config.yaml
num_hidden_layers: 11
num_attention_heads: 3
intermediate_size: 1536
vocab_size: 4096
norm: "rmsnorm"
tie_word_embeddings: true
init: "normal"
init_std_up: 0.0424
optimizer: "adamw"
lr_mult_o: 1.57
max_grad_norm: 2.0
batch_tokens: [16384, 32768, 49152]
train_tokens: 443200000
dataset: "wikipedia_en"
Each number is 200 + 40 x the weight over its row's rms, rounded and kept within 0 to 999. Layers, rows and columns count from 0. The size before them is the row's rms in percent of the matrix's.

# layer 3 MLP down (transposed), 1536x192, rms 0.126, rows 1000-1036, columns 96-191
091,201,243,165,135,226,229,227,228,249,248,272,190,199,178,231,138,232,196,112,177,284,229,184,165,203,238,172,86,198,211,206,177,193,230,155,207,106,162,217,237,247,192,263,182,253,220,219,203,169,244,213,187,202,212,215,221,161,154,140,218,207,219,210,255,201,172,202,186,207,196,169,173,172,205,201,181,229,231,165,178,238,180,203,217,127,172,108,214,239,208,218,260,180,190,181,162
074,163,219,205,179,185,208,250,192,153,224,162,202,156,322,260,248,199,233,193,202,177,235,188,164,95,211,164,204,202,183,150,149,189,195,196,188,200,201,178,193,108,285,200,237,200,222,225,223,323,200,226,210,171,151,215,209,196,224,235,169,210,199,186,237,205,239,206,189,171,157,147,162,223,254,233,207,136,214,173,238,120,215,137,227,145,121,234,218,194,263,197,139,225,202,196,262
111,275,180,226,103,223,231,175,290,165,180,225,145,195,217,170,221,238,205,134,176,204,191,236,174,244,188,212,213,241,150,189,193,161,205,174,195,176,173,181,206,235,214,243,162,267,228,139,177,124,212,184,176,156,168,142,208,219,210,204,162,259,237,217,236,236,174,237,177,225,256,163,206,219,194,234,222,144,151,229,209,245,269,211,287,166,159,191,246,202,240,158,228,173,192,192,108
101,280,148,187,129,246,210,255,167,164,221,173,259,154,222,186,165,229,171,148,184,212,229,192,225,246,216,250,184,182,124,133,228,227,196,233,264,224,213,197,205,151,191,126,183,173,207,169,231,199,155,224,152,194,136,130,143,138,247,215,231,183,184,202,184,263,176,136,210,297,247,155,242,140,194,193,181,152,144,222,185,210,208,210,230,249,225,234,157,172,151,216,218,189,209,237,178
083,156,202,150,246,198,173,194,181,269,161,231,211,183,170,237,219,164,184,234,193,168,192,194,176,235,173,206,210,182,181,205,224,161,297,110,167,210,219,222,192,223,179,215,168,195,171,166,168,189,251,206,161,180,220,151,275,164,194,221,147,179,290,233,214,192,214,183,147,159,224,267,185,155,146,182,192,221,206,209,170,177,210,196,175,291,210,203,242,192,171,224,160,145,166,238,180
128,215,195,225,276,259,216,197,152,233,136,200,187,224,214,247,262,207,225,142,129,192,183,222,226,185,139,185,310,194,228,183,256,146,206,134,159,220,217,155,229,222,205,172,212,157,219,193,145,162,194,221,213,210,169,190,108,171,100,208,273,239,237,136,207,260,121,216,208,278,208,190,250,188,190,178,168,185,183,228,254,189,261,179,172,242,148,158,249,217,243,99,223,197,146,161,234
082,158,191,259,221,193,162,255,199,227,102,152,221,150,142,232,184,177,187,252,181,177,192,226,224,167,219,220,209,193,219,126,172,133,181,198,79,232,227,266,209,232,188,207,168,208,223,239,197,183,210,216,238,231,209,277,186,288,161,149,205,195,279,202,167,215,220,192,154,231,170,130,178,226,219,187,152,181,166,182,264,154,250,186,168,267,271,230,207,188,168,200,173,228,184,243,192
095,211,228,103,215,221,182,122,135,107,221,206,267,155,228,172,148,147,169,180,130,254,256,172,139,163,107,219,249,205,114,246,161,156,187,187,175,229,155,195,244,227,205,141,213,214,156,266,173,187,178,251,119,199,219,216,193,181,219,188,173,188,286,187,192,251,110,220,148,162,228,145,158,124,169,239,175,164,172,194,264,206,178,205,232,191,226,107,188,191,228,201,190,240,172,193,133
099,106,205,145,289,308,206,234,169,193,241,146,190,203,206,252,184,254,188,279,259,258,213,189,212,204,246,199,188,215,198,223,216,242,262,212,151,158,227,234,213,136,262,295,267,197,133,272,212,173,237,228,219,160,283,194,212,178,211,152,244,261,151,211,289,186,276,215,248,191,201,173,215,210,236,207,171,244,166,140,189,188,179,229,216,223,167,218,175,245,242,160,258,188,251,232,179
079,170,161,166,263,238,199,226,183,188,181,152,202,181,154,179,276,180,290,233,220,162,119,208,238,221,175,146,144,123,244,189,222,221,237,218,274,130,249,211,174,184,227,262,145,211,270,238,244,193,184,143,190,193,194,229,237,272,234,222,191,235,306,209,209,166,157,226,233,137,244,184,232,286,236,210,186,264,200,209,181,214,223,163,249,209,214,289,202,175,230,212,214,225,130,170,224
102,221,301,234,198,249,204,213,230,141,215,220,232,137,144,175,179,118,190,258,260,133,158,234,203,186,142,199,148,250,171,212,145,163,133,256,239,182,215,192,178,193,163,244,183,187,166,256,209,173,281,189,261,261,250,226,215,220,176,181,226,231,179,228,185,167,251,193,197,252,237,229,260,209,179,221,191,205,209,211,174,174,234,216,221,257,204,166,187,181,197,226,154,224,142,283,169
118,221,200,123,273,192,232,146,198,144,245,109,195,243,267,198,137,186,137,195,124,133,210,163,203,287,218,188,262,140,174,185,170,161,144,184,203,251,199,125,181,264,187,183,153,185,171,244,236,284,235,195,164,213,157,174,101,149,159,229,224,215,203,276,207,222,268,198,208,224,158,178,220,133,108,256,186,180,232,162,209,127,175,209,197,226,241,224,215,198,179,155,202,156,176,196,228
080,216,272,241,229,230,175,254,126,231,272,186,196,237,205,177,202,227,196,203,167,199,238,242,245,219,121,216,239,158,118,267,263,228,196,185,180,198,226,221,212,218,218,269,124,189,199,194,189,181,162,97,179,165,151,227,176,237,194,215,223,261,200,145,158,144,205,213,200,208,153,183,203,293,213,155,121,150,275,141,142,161,188,161,182,215,207,197,214,168,213,156,185,275,186,273,225
113,189,110,177,233,156,225,183,199,211,252,179,111,162,189,194,214,191,202,208,196,182,191,160,193,225,113,171,191,239,262,252,180,263,229,169,188,205,159,175,207,285,251,138,150,135,203,147,219,179,215,200,217,305,236,195,150,270,209,180,186,215,192,206,141,168,236,207,188,162,150,205,102,195,206,153,132,183,250,224,203,219,195,193,178,225,201,197,216,209,162,213,212,180,174,227,252
089,278,234,170,209,213,187,194,304,158,209,179,243,274,225,195,250,152,190,94,215,223,164,197,172,211,187,175,230,175,113,209,156,171,209,199,191,206,174,250,237,260,266,235,130,202,217,146,165,134,203,213,192,195,174,219,157,210,110,143,318,253,231,174,246,177,181,121,214,229,217,189,219,166,205,210,163,181,250,189,232,55,234,248,215,188,171,109,153,239,188,177,180,172,139,235,136
093,253,220,202,160,277,156,187,147,238,269,193,219,210,318,244,191,187,205,201,217,200,200,259,205,246,181,189,214,235,219,297,241,184,125,155,259,199,215,206,265,184,218,162,251,216,167,200,147,126,155,152,206,184,166,173,223,177,165,152,201,163,219,129,170,166,97,205,253,274,187,200,157,163,234,192,207,172,164,187,198,196,214,192,131,185,195,197,113,157,204,267,191,165,237,264,239
098,192,111,197,194,189,214,182,152,190,218,191,205,247,228,208,189,225,281,243,201,191,236,144,229,160,238,216,193,202,217,180,110,202,192,175,182,95,156,221,164,97,220,160,234,242,195,264,189,220,237,234,217,159,196,182,226,256,291,276,184,146,158,176,224,220,160,145,195,244,179,143,207,233,235,223,177,291,94,232,210,245,185,166,189,219,259,245,207,135,215,192,266,185,168,199,153
107,143,197,294,179,171,195,167,238,160,245,150,240,220,154,210,250,208,181,239,224,152,205,218,207,206,193,195,159,188,232,210,183,242,249,228,218,225,187,235,175,217,162,309,136,191,237,213,213,86,178,188,179,168,231,197,222,136,233,191,215,131,211,201,118,199,208,225,145,254,207,220,162,244,177,210,147,132,138,204,190,274,215,166,176,239,213,65,265,197,209,227,162,178,224,130,157
116,133,180,239,240,174,212,218,288,143,307,162,156,228,176,262,249,211,185,185,147,170,206,232,174,244,242,251,205,127,189,181,263,161,190,184,236,296,201,183,214,201,194,139,191,194,165,250,221,118,177,247,233,198,198,246,208,298,209,217,196,127,229,207,145,181,203,210,220,252,163,202,207,150,189,232,226,226,241,190,171,179,144,202,232,152,154,126,177,184,176,157,201,213,312,201,173
094,153,200,179,208,202,208,178,156,342,195,168,176,189,140,193,260,263,236,233,221,156,239,233,219,159,227,246,173,164,195,147,258,239,171,202,196,179,159,230,195,173,177,187,227,169,234,174,208,242,213,241,205,186,222,238,199,177,248,203,224,86,157,188,163,197,159,228,123,219,193,193,229,274,194,174,142,166,184,222,207,176,202,179,145,206,252,305,171,187,153,215,233,255,188,165,215
114,292,195,238,177,223,137,200,136,193,255,305,107,225,223,102,219,197,197,246,302,239,227,112,237,149,179,177,219,205,175,169,246,186,184,220,157,170,239,210,255,218,250,140,213,231,194,273,157,160,191,206,226,222,218,174,197,191,211,154,194,245,195,131,159,222,155,255,183,202,172,109,304,104,274,176,205,239,255,161,210,171,184,170,248,199,165,214,204,235,181,181,189,180,188,197,178
108,168,199,176,102,205,166,236,137,197,241,208,258,234,142,154,262,111,168,225,203,89,160,180,210,168,193,167,242,209,227,176,217,211,190,223,228,175,181,197,194,310,281,239,235,254,203,109,228,198,193,227,217,227,158,290,242,220,135,210,228,181,218,206,147,251,261,193,209,159,170,219,231,180,209,229,252,204,206,214,212,188,199,190,164,152,183,220,185,250,175,148,168,209,243,207,244
082,229,236,185,250,177,217,222,144,146,190,149,221,220,202,268,193,189,149,222,196,189,187,182,190,185,191,263,127,221,201,223,255,135,225,242,190,180,180,246,252,164,190,280,169,188,187,230,208,201,253,242,261,183,237,248,178,172,253,179,178,192,157,206,236,241,211,238,192,189,192,218,255,170,259,225,223,119,199,220,246,210,145,193,153,217,234,178,220,197,271,253,268,174,211,178,159
131,222,197,261,123,163,222,136,226,252,216,206,169,238,214,177,142,171,184,212,166,151,201,176,187,159,156,148,143,178,206,210,228,244,183,220,144,218,186,182,200,165,144,204,199,95,102,158,209,172,158,180,217,163,219,223,216,192,170,202,179,130,291,215,162,227,236,213,230,169,289,114,250,256,190,212,255,288,143,187,161,305,221,191,220,205,325,166,199,234,265,188,212,205,219,183,163
093,108,210,214,219,220,176,155,140,181,257,253,228,234,154,225,192,248,210,288,227,159,253,276,178,201,216,201,206,190,242,176,157,178,175,187,184,217,98,164,257,248,116,283,166,261,206,194,231,147,226,196,166,232,189,242,183,182,227,147,134,188,160,201,189,161,202,205,170,183,102,144,196,214,202,202,233,221,285,129,196,234,215,151,291,170,182,164,253,233,180,104,230,160,199,211,228
119,185,154,212,260,221,206,222,117,176,166,187,192,254,185,174,251,132,226,200,279,168,251,197,193,150,184,151,200,116,142,204,184,196,189,171,188,188,239,171,179,243,162,192,171,203,219,184,226,213,138,171,224,159,127,135,193,169,84,180,158,299,228,223,132,163,180,210,147,237,145,311,217,245,182,249,185,219,270,182,192,150,195,204,211,261,197,227,215,219,203,187,246,163,225,213,218
097,267,74,250,266,203,186,264,265,204,170,123,237,176,184,122,178,189,247,223,205,196,134,183,268,84,236,168,195,162,204,242,236,196,209,160,249,210,224,186,196,157,194,266,188,236,223,183,197,214,210,144,217,189,189,263,250,192,160,199,280,201,282,194,195,169,144,206,202,187,264,185,150,282,220,260,250,196,194,211,282,167,202,198,252,147,191,245,226,174,216,188,231,125,191,182,130
093,224,214,198,182,206,191,121,184,169,148,200,206,208,171,193,248,116,148,212,145,174,172,265,172,230,181,228,269,155,222,137,172,231,205,223,196,285,217,208,167,192,155,186,221,173,204,214,194,215,142,248,215,256,197,210,184,305,200,219,267,157,233,211,219,281,210,284,236,186,234,218,145,115,188,174,185,259,207,224,294,138,254,231,151,206,120,86,248,149,141,155,200,200,224,262,214
101,183,236,258,201,212,185,179,218,210,155,248,226,238,228,184,198,128,172,212,187,217,151,193,195,225,139,179,235,243,174,195,209,144,164,122,168,198,197,156,204,202,149,121,169,179,235,213,176,93,197,202,129,236,148,170,155,223,193,228,236,146,282,223,251,206,217,174,149,209,215,227,165,216,191,134,171,173,242,192,141,206,201,176,206,241,151,267,206,174,139,207,142,122,153,254,200
105,121,222,148,237,239,198,138,182,212,248,143,123,255,221,224,151,249,175,238,175,214,192,237,205,174,225,197,222,154,145,156,268,211,246,157,176,225,160,187,216,157,273,192,232,178,249,205,174,171,223,152,185,164,205,208,127,272,197,222,241,205,164,217,188,202,215,224,159,247,216,267,202,130,148,209,176,169,248,203,155,260,178,168,216,217,171,198,199,123,187,249,195,105,209,154,266
096,280,179,218,249,228,177,148,148,190,248,155,244,122,226,242,134,219,176,166,226,266,205,210,221,124,145,154,205,209,146,174,207,245,200,163,192,216,239,151,237,193,168,177,184,142,134,196,151,169,117,206,206,247,143,206,199,199,187,171,267,156,183,177,234,151,224,180,223,181,234,172,252,222,218,233,170,196,219,232,203,219,235,144,164,164,222,175,210,231,218,219,199,185,211,205,202
146,152,246,172,230,251,226,178,197,132,285,191,227,161,204,137,216,234,215,260,164,199,195,211,207,256,230,279,179,221,203,224,199,181,195,200,172,236,230,124,215,160,183,271,204,241,149,252,189,223,197,192,246,131,137,223,172,211,210,213,132,147,192,257,180,260,248,191,156,203,186,191,164,194,169,204,190,162,223,151,221,190,172,189,190,157,204,207,182,167,154,246,205,211,113,203,256
115,187,128,144,186,219,231,148,175,211,236,255,188,185,262,206,224,142,202,182,195,161,156,225,188,269,214,182,207,184,213,224,230,141,232,234,250,142,199,151,194,227,190,138,221,190,188,204,228,209,183,230,178,208,219,172,194,125,281,160,244,190,286,214,197,164,225,178,174,222,200,262,226,168,169,191,203,252,165,246,176,174,146,218,158,250,159,221,211,173,183,220,206,188,99,197,182
097,231,220,138,244,240,196,181,268,172,127,260,195,189,179,160,210,277,183,228,151,207,218,222,138,173,205,193,238,215,203,291,138,174,203,181,127,215,273,180,188,236,197,162,129,197,141,236,200,199,222,191,263,207,142,213,178,147,231,211,136,139,139,144,165,263,208,216,163,211,143,211,209,176,184,166,125,217,243,159,228,143,229,232,249,165,226,202,288,132,223,190,246,158,164,252,115
120,172,289,238,207,196,182,185,184,158,213,223,220,177,198,277,162,238,268,159,209,194,258,137,190,123,166,188,185,130,156,208,214,177,243,210,184,241,232,176,219,182,204,152,213,198,176,146,190,240,144,168,203,238,188,218,153,244,259,156,158,265,212,203,213,166,181,195,194,222,177,202,181,123,154,200,101,214,290,187,198,178,194,209,166,203,145,186,224,151,169,196,182,167,131,198,252
078,227,195,181,206,216,222,236,228,214,165,339,210,155,212,239,175,180,205,158,202,263,171,247,217,204,249,240,216,237,182,187,208,211,205,191,213,143,202,230,216,231,183,281,154,263,175,249,193,207,267,215,170,198,170,223,231,190,257,307,173,248,234,169,169,243,174,232,171,225,246,268,274,210,236,242,214,156,187,204,141,162,225,240,237,225,216,253,227,202,153,192,248,205,205,178,249
090,180,211,163,211,151,205,82,238,232,218,224,263,178,224,149,171,222,239,165,264,189,286,137,187,152,201,248,208,108,193,271,256,215,85,191,211,106,181,217,241,161,225,222,225,163,149,141,244,205,196,206,185,194,179,192,195,183,173,201,242,183,154,191,254,157,211,229,207,178,198,254,132,207,283,156,196,160,129,272,239,149,124,268,154,204,189,169,165,298,210,239,193,226,225,207,219
# layer 3 MLP up, 1536x192, rms 0.146, rows 1001-1036, columns 96-191
101,172,190,218,246,182,163,176,243,205,157,178,165,223,239,277,155,132,240,194,181,222,188,215,201,187,199,157,308,140,228,121,194,295,202,224,155,264,208,194,155,258,185,166,141,194,151,178,175,186,231,200,225,211,205,177,209,311,123,158,198,265,210,195,213,258,196,226,247,326,235,210,208,167,211,195,213,217,137,216,184,200,207,237,202,262,246,133,231,224,93,133,235,174,155,231,193
097,279,261,208,216,150,187,196,129,146,194,156,201,206,212,118,191,151,163,214,174,187,186,263,240,191,180,171,274,192,211,129,204,207,205,195,218,197,249,129,195,182,196,79,221,192,198,266,185,177,183,111,190,206,167,176,182,157,226,159,239,220,253,197,253,203,179,228,218,189,139,138,256,108,199,205,174,226,268,195,197,152,279,214,223,237,178,178,253,236,196,172,185,210,171,191,174
104,209,290,189,220,178,210,194,170,152,230,208,200,201,129,157,183,142,159,245,141,167,192,230,209,191,137,185,226,201,184,204,215,213,232,146,188,273,242,208,178,198,190,180,173,144,226,267,138,141,182,192,152,262,169,186,118,200,201,175,174,187,291,228,240,234,218,199,244,181,184,168,195,169,162,179,137,238,233,188,206,165,232,151,187,178,198,227,199,115,163,132,154,245,50,167,202
082,224,236,202,191,127,166,243,242,154,165,221,243,165,168,156,198,132,207,214,199,151,234,242,199,144,90,117,293,197,168,190,184,232,229,152,180,217,316,200,226,143,150,102,136,155,180,290,193,125,220,178,188,198,116,223,213,246,183,230,168,173,210,175,297,198,189,199,213,228,177,149,217,189,146,218,164,201,199,181,152,171,164,190,171,248,198,189,193,232,129,151,171,118,167,273,216
092,220,229,218,176,152,181,202,183,103,148,245,255,203,232,223,262,170,264,164,176,171,200,211,162,185,163,171,167,214,185,177,220,206,133,191,240,254,236,190,167,192,204,135,200,166,202,287,164,156,194,179,119,179,170,201,196,243,199,241,261,205,206,181,230,212,147,216,244,247,134,129,181,207,174,104,228,195,267,137,213,180,217,202,234,171,214,223,162,188,170,189,160,163,196,210,195
081,248,264,223,245,143,184,164,142,194,179,158,187,224,209,142,159,218,146,189,154,153,236,208,202,218,149,199,235,134,179,184,225,196,150,214,153,158,217,196,200,119,233,121,172,188,169,219,185,148,214,172,227,192,151,271,185,202,162,221,281,297,240,207,233,307,203,202,213,267,141,139,239,161,202,192,205,147,141,202,187,184,170,222,219,228,258,171,248,168,211,104,221,195,176,179,184
118,174,286,192,268,173,179,116,155,106,174,197,147,171,147,161,148,192,215,235,142,199,216,212,197,179,125,171,240,219,194,155,190,246,183,163,205,219,219,171,206,205,213,175,167,263,188,264,167,120,167,165,172,212,196,202,178,270,157,207,188,173,232,199,229,265,213,225,262,271,204,104,274,204,185,186,139,213,235,193,179,214,212,198,235,235,194,187,203,189,159,165,262,164,173,182,173
086,243,273,272,183,151,157,153,267,157,156,181,219,227,199,152,223,182,227,126,186,218,234,208,233,195,203,153,254,210,254,218,203,219,277,98,195,206,265,206,230,150,187,163,169,229,230,182,172,183,211,197,232,191,194,182,209,231,160,195,151,143,230,145,334,197,197,236,187,195,249,192,163,232,218,198,207,212,237,168,106,144,195,175,162,226,187,164,228,146,215,206,189,163,194,237,252
098,193,214,194,236,168,187,191,178,192,188,240,195,232,155,200,127,151,148,166,168,144,198,242,221,185,166,191,165,173,128,98,246,225,219,195,123,252,197,216,207,147,227,185,195,206,162,241,210,178,123,227,193,252,190,230,184,202,248,260,159,197,224,190,271,194,199,220,237,215,226,166,300,194,186,170,134,153,165,247,193,202,156,205,167,192,298,214,227,205,189,173,212,96,221,189,224
099,181,311,227,222,158,174,186,232,212,181,231,215,171,149,186,177,202,166,236,160,180,213,239,242,225,65,180,208,191,139,178,174,265,187,187,121,252,219,194,191,179,160,169,71,168,159,269,206,179,200,170,197,219,198,197,174,239,208,204,185,220,223,216,291,205,172,177,201,271,205,132,216,192,188,179,213,152,256,165,148,204,204,180,196,293,149,225,224,250,130,118,176,207,155,188,228
092,276,181,168,144,135,209,156,145,222,174,184,188,254,208,215,156,151,191,242,254,191,197,283,218,244,142,194,208,200,200,123,282,200,152,233,88,136,194,218,187,121,162,45,199,231,270,225,208,209,219,170,210,198,159,205,123,232,218,164,206,208,278,176,220,173,148,199,234,183,182,175,186,224,203,201,171,187,172,203,243,218,218,176,246,195,237,157,195,219,177,214,187,190,231,255,196
079,229,302,178,132,119,197,122,193,193,146,218,228,230,156,233,181,191,201,181,223,97,245,190,182,148,159,145,273,221,209,195,189,196,121,168,211,201,244,195,231,167,215,85,156,182,180,217,202,160,221,168,197,169,197,238,190,292,168,197,142,264,268,187,261,194,169,206,164,158,150,125,216,211,149,161,143,210,167,228,234,273,160,232,240,247,177,144,160,190,167,185,150,151,188,223,214
108,227,199,199,232,150,177,194,148,169,180,178,175,219,140,132,158,157,149,142,182,84,200,211,227,164,143,175,232,233,219,205,188,249,249,257,171,182,183,216,213,132,228,130,114,184,204,241,227,125,182,184,247,168,205,217,169,192,208,154,204,201,170,196,206,202,239,224,173,149,131,236,259,225,61,166,151,211,163,242,128,241,207,230,207,246,182,185,190,219,236,267,234,248,158,209,246
096,167,197,180,214,167,168,236,158,118,78,118,179,259,242,229,162,183,227,153,243,126,219,201,257,126,168,190,240,153,180,119,135,249,150,142,177,283,194,239,157,133,217,133,215,169,205,301,196,186,173,115,228,173,202,219,115,173,145,189,166,213,226,198,270,247,153,181,201,224,198,189,202,190,127,201,181,224,167,174,216,282,207,192,206,200,231,224,151,217,195,150,106,194,244,230,228
087,266,321,208,182,132,192,156,219,148,133,217,187,205,203,188,249,157,163,207,147,185,205,224,180,192,189,174,193,154,255,181,213,129,175,120,185,129,225,187,214,162,221,94,191,119,234,241,205,115,202,185,220,178,197,195,201,225,217,154,232,210,250,190,278,235,188,184,192,162,218,178,305,155,164,169,143,122,199,229,186,186,206,206,225,208,253,246,239,235,175,166,142,209,105,236,168
098,152,245,217,226,177,217,144,235,188,234,181,228,248,214,191,198,236,174,187,172,224,230,190,146,215,168,142,232,142,208,215,248,105,252,270,228,284,281,200,215,257,154,225,188,172,192,171,189,186,131,205,188,226,133,175,201,205,96,129,224,278,207,187,232,191,238,195,211,210,203,211,170,101,192,125,266,202,300,163,157,170,260,210,251,201,183,175,200,225,128,197,163,206,117,147,168
113,305,165,135,205,171,162,242,178,176,243,218,195,190,224,272,204,224,171,241,186,110,195,226,199,191,152,161,223,208,327,165,146,175,226,193,199,225,219,240,259,265,176,219,206,172,248,196,185,42,158,212,173,173,152,269,207,178,175,226,296,177,187,186,240,236,145,235,265,239,223,244,191,212,204,147,216,172,195,187,195,184,190,205,210,187,193,169,238,156,191,179,146,153,224,206,221
117,207,178,186,227,168,165,189,209,176,193,203,229,195,152,198,215,222,214,217,166,173,283,207,233,233,193,136,233,101,124,148,278,174,165,167,156,186,177,145,194,157,204,209,196,220,236,209,195,130,144,125,99,247,176,207,202,280,122,222,248,175,154,172,243,166,175,234,209,216,164,187,203,169,206,203,231,266,176,197,178,205,184,138,151,206,189,218,152,170,189,200,240,100,222,214,235
105,204,190,196,203,172,199,219,253,82,241,166,219,212,180,228,142,177,120,186,129,166,221,179,179,184,139,129,200,208,242,215,215,134,258,175,182,248,244,183,228,237,190,183,152,237,206,229,162,142,193,238,151,198,156,210,236,153,200,210,194,258,214,189,176,194,227,199,260,156,211,188,184,141,243,202,214,239,283,208,234,209,202,271,194,196,155,181,277,195,219,155,173,202,149,267,210
087,269,280,225,160,139,204,192,213,160,175,201,228,158,174,176,191,89,198,198,213,161,217,207,216,186,194,87,211,170,154,180,184,151,197,187,184,222,254,233,211,141,240,165,159,144,184,220,184,46,208,211,167,203,149,176,181,219,227,158,167,255,230,211,253,168,174,231,177,162,156,82,252,195,181,206,145,84,123,216,238,234,220,220,266,211,211,216,249,156,232,172,145,129,137,200,257
106,261,257,217,239,167,203,214,198,236,209,118,217,242,268,172,219,170,164,196,249,129,235,288,226,214,185,180,196,247,200,160,209,198,144,247,214,213,180,198,208,221,208,186,142,167,133,200,211,214,221,109,271,259,179,220,163,196,246,90,158,317,203,174,223,183,208,222,159,193,200,170,225,139,198,205,196,117,213,191,179,223,160,167,233,255,186,228,183,238,136,218,161,185,193,186,164
105,179,183,230,132,178,219,204,193,169,127,196,234,203,183,96,203,142,244,197,101,192,219,216,240,182,171,180,160,177,153,191,173,210,230,133,203,219,227,183,224,196,224,183,175,199,261,142,198,193,182,202,246,203,156,201,206,217,95,249,238,260,201,218,194,197,254,236,251,196,187,262,216,227,139,212,152,238,208,233,176,205,224,161,127,230,196,189,188,226,213,136,161,227,212,236,225
137,200,228,280,171,173,188,130,223,226,204,122,275,259,259,182,229,194,215,183,188,165,207,268,176,157,107,133,247,271,138,164,187,241,220,205,219,274,213,159,195,182,216,170,163,119,235,193,194,144,182,194,210,212,167,187,236,217,185,195,188,158,260,200,246,285,178,222,199,190,221,183,301,243,216,236,252,230,177,191,139,168,253,162,160,180,279,220,233,163,198,164,254,193,156,175,228
083,249,217,182,205,123,177,208,215,193,157,255,312,188,175,175,229,118,189,182,199,196,221,230,184,239,162,152,185,210,233,193,225,162,185,243,167,230,226,219,183,185,227,164,112,212,156,231,167,139,191,177,210,232,176,121,176,256,150,204,154,227,220,200,195,176,210,208,206,233,155,146,255,168,164,192,128,200,183,198,239,188,186,131,208,199,223,124,243,205,99,117,201,197,166,164,198
112,177,228,217,234,161,174,219,162,210,183,100,181,196,152,175,153,147,189,219,282,175,249,145,165,189,91,142,203,215,232,214,156,276,160,193,159,238,236,175,180,211,178,199,69,180,232,267,179,140,200,139,228,144,168,180,204,234,191,165,159,175,195,207,278,228,176,234,174,277,170,203,211,226,159,255,147,189,149,189,142,227,182,150,222,220,168,194,181,231,171,146,178,167,126,258,191
102,179,223,110,142,163,180,176,185,224,160,239,187,200,202,235,200,156,218,149,198,133,152,247,235,234,174,217,157,149,118,97,201,194,94,247,138,168,183,266,190,169,263,210,238,206,150,199,166,173,179,213,229,204,203,197,212,220,226,184,228,226,193,196,244,248,195,233,228,204,202,161,249,219,156,233,195,189,176,233,283,221,205,224,143,187,226,218,185,236,219,202,185,247,202,191,208
085,161,205,214,179,151,204,202,229,216,165,193,156,149,207,174,232,153,295,211,179,261,240,203,169,133,182,206,207,191,225,194,194,173,230,137,152,240,219,204,159,164,191,182,196,136,264,204,178,187,286,174,189,190,165,179,199,240,213,129,205,262,287,191,227,257,163,217,209,261,135,121,229,172,182,145,194,200,207,158,233,220,253,157,201,203,188,146,248,133,165,169,149,172,132,284,197
090,229,261,222,204,160,170,205,206,200,125,281,258,253,171,214,184,185,237,211,246,107,224,256,202,145,133,197,252,219,191,141,205,135,183,186,114,168,238,209,216,108,184,131,211,201,213,244,164,77,202,193,164,201,119,225,171,162,185,180,215,158,276,184,240,199,166,239,167,228,178,206,182,222,177,206,162,207,192,198,158,249,175,165,162,231,157,162,198,207,178,154,150,177,201,249,231
086,232,243,197,219,157,192,200,162,133,144,228,187,170,193,253,200,176,172,230,161,177,200,176,223,183,247,173,227,120,192,123,223,276,183,185,133,156,190,217,177,159,201,164,217,184,216,195,227,170,208,151,173,274,132,125,192,245,210,229,238,254,246,186,233,244,202,195,224,245,144,204,246,110,232,150,190,176,208,260,166,202,166,274,210,182,235,182,276,248,149,150,219,232,254,199,170
086,221,291,188,118,159,187,187,162,169,86,193,244,207,235,214,148,172,198,236,229,195,205,202,206,243,171,194,214,195,184,87,195,151,177,238,128,218,204,210,186,184,164,141,197,203,240,203,203,178,133,161,207,168,123,271,192,215,179,114,195,195,279,185,265,218,194,189,221,164,181,202,244,218,161,208,166,143,233,220,162,206,221,219,206,251,148,130,265,187,118,193,247,173,150,267,207
127,197,224,189,221,135,171,191,179,180,192,181,181,187,214,242,236,240,291,175,151,151,191,254,210,186,128,186,202,202,245,132,221,171,166,238,139,230,222,155,205,148,194,152,155,228,190,238,187,115,163,150,175,210,210,175,151,240,178,170,271,165,277,189,265,259,163,212,192,251,182,129,267,151,175,168,249,110,167,189,203,209,230,180,231,225,178,112,203,222,179,146,194,189,182,155,261
114,215,201,285,154,158,172,228,202,140,190,218,190,227,153,217,220,191,257,138,169,203,236,180,211,161,101,137,225,77,189,131,225,172,136,149,221,241,214,208,223,226,235,162,172,185,193,202,175,131,225,185,179,232,184,177,199,267,172,182,149,210,228,187,257,217,162,156,197,243,174,161,228,226,132,195,261,175,260,236,284,249,258,214,160,296,207,193,211,253,169,172,170,220,144,223,193
109,237,269,161,252,182,176,157,136,206,238,175,234,242,166,189,213,184,205,206,244,134,209,207,230,129,95,165,190,175,171,185,230,208,259,148,176,203,265,98,224,206,195,202,160,211,215,220,202,173,205,214,112,184,190,136,143,205,200,157,185,227,268,209,225,307,129,225,213,171,180,156,202,98,175,162,185,250,171,136,188,263,206,122,207,216,181,145,196,187,224,177,271,243,127,183,172
111,166,280,199,179,172,194,208,235,210,170,193,200,259,180,167,225,202,193,203,202,91,271,218,185,141,146,190,167,247,256,174,216,202,198,192,174,239,237,216,229,205,260,180,188,195,162,223,198,153,118,164,108,247,204,168,200,223,247,218,198,286,222,193,246,206,168,197,214,200,191,68,235,155,202,212,210,171,167,179,146,195,199,188,200,212,196,207,220,210,165,203,210,229,154,210,196
095,213,208,115,193,180,187,201,187,141,238,171,212,177,205,172,220,146,145,184,152,168,180,140,222,233,162,168,227,152,169,253,163,191,173,185,194,239,256,262,191,128,226,163,217,240,237,268,148,228,185,188,151,187,172,139,170,158,152,115,157,126,168,237,225,150,243,226,214,166,117,166,164,183,120,145,252,295,158,211,254,234,197,205,193,158,126,189,209,126,243,167,116,260,164,240,221
094,193,262,174,119,153,183,209,143,205,235,200,233,241,202,236,183,215,249,185,181,192,187,219,190,127,89,172,230,165,168,198,179,187,112,136,197,219,208,188,242,176,179,176,179,212,193,279,179,139,175,179,181,145,207,230,192,234,114,218,202,207,212,199,253,167,160,220,171,134,104,210,284,207,133,203,185,198,223,220,257,236,209,170,167,233,127,190,145,224,231,211,122,222,199,275,263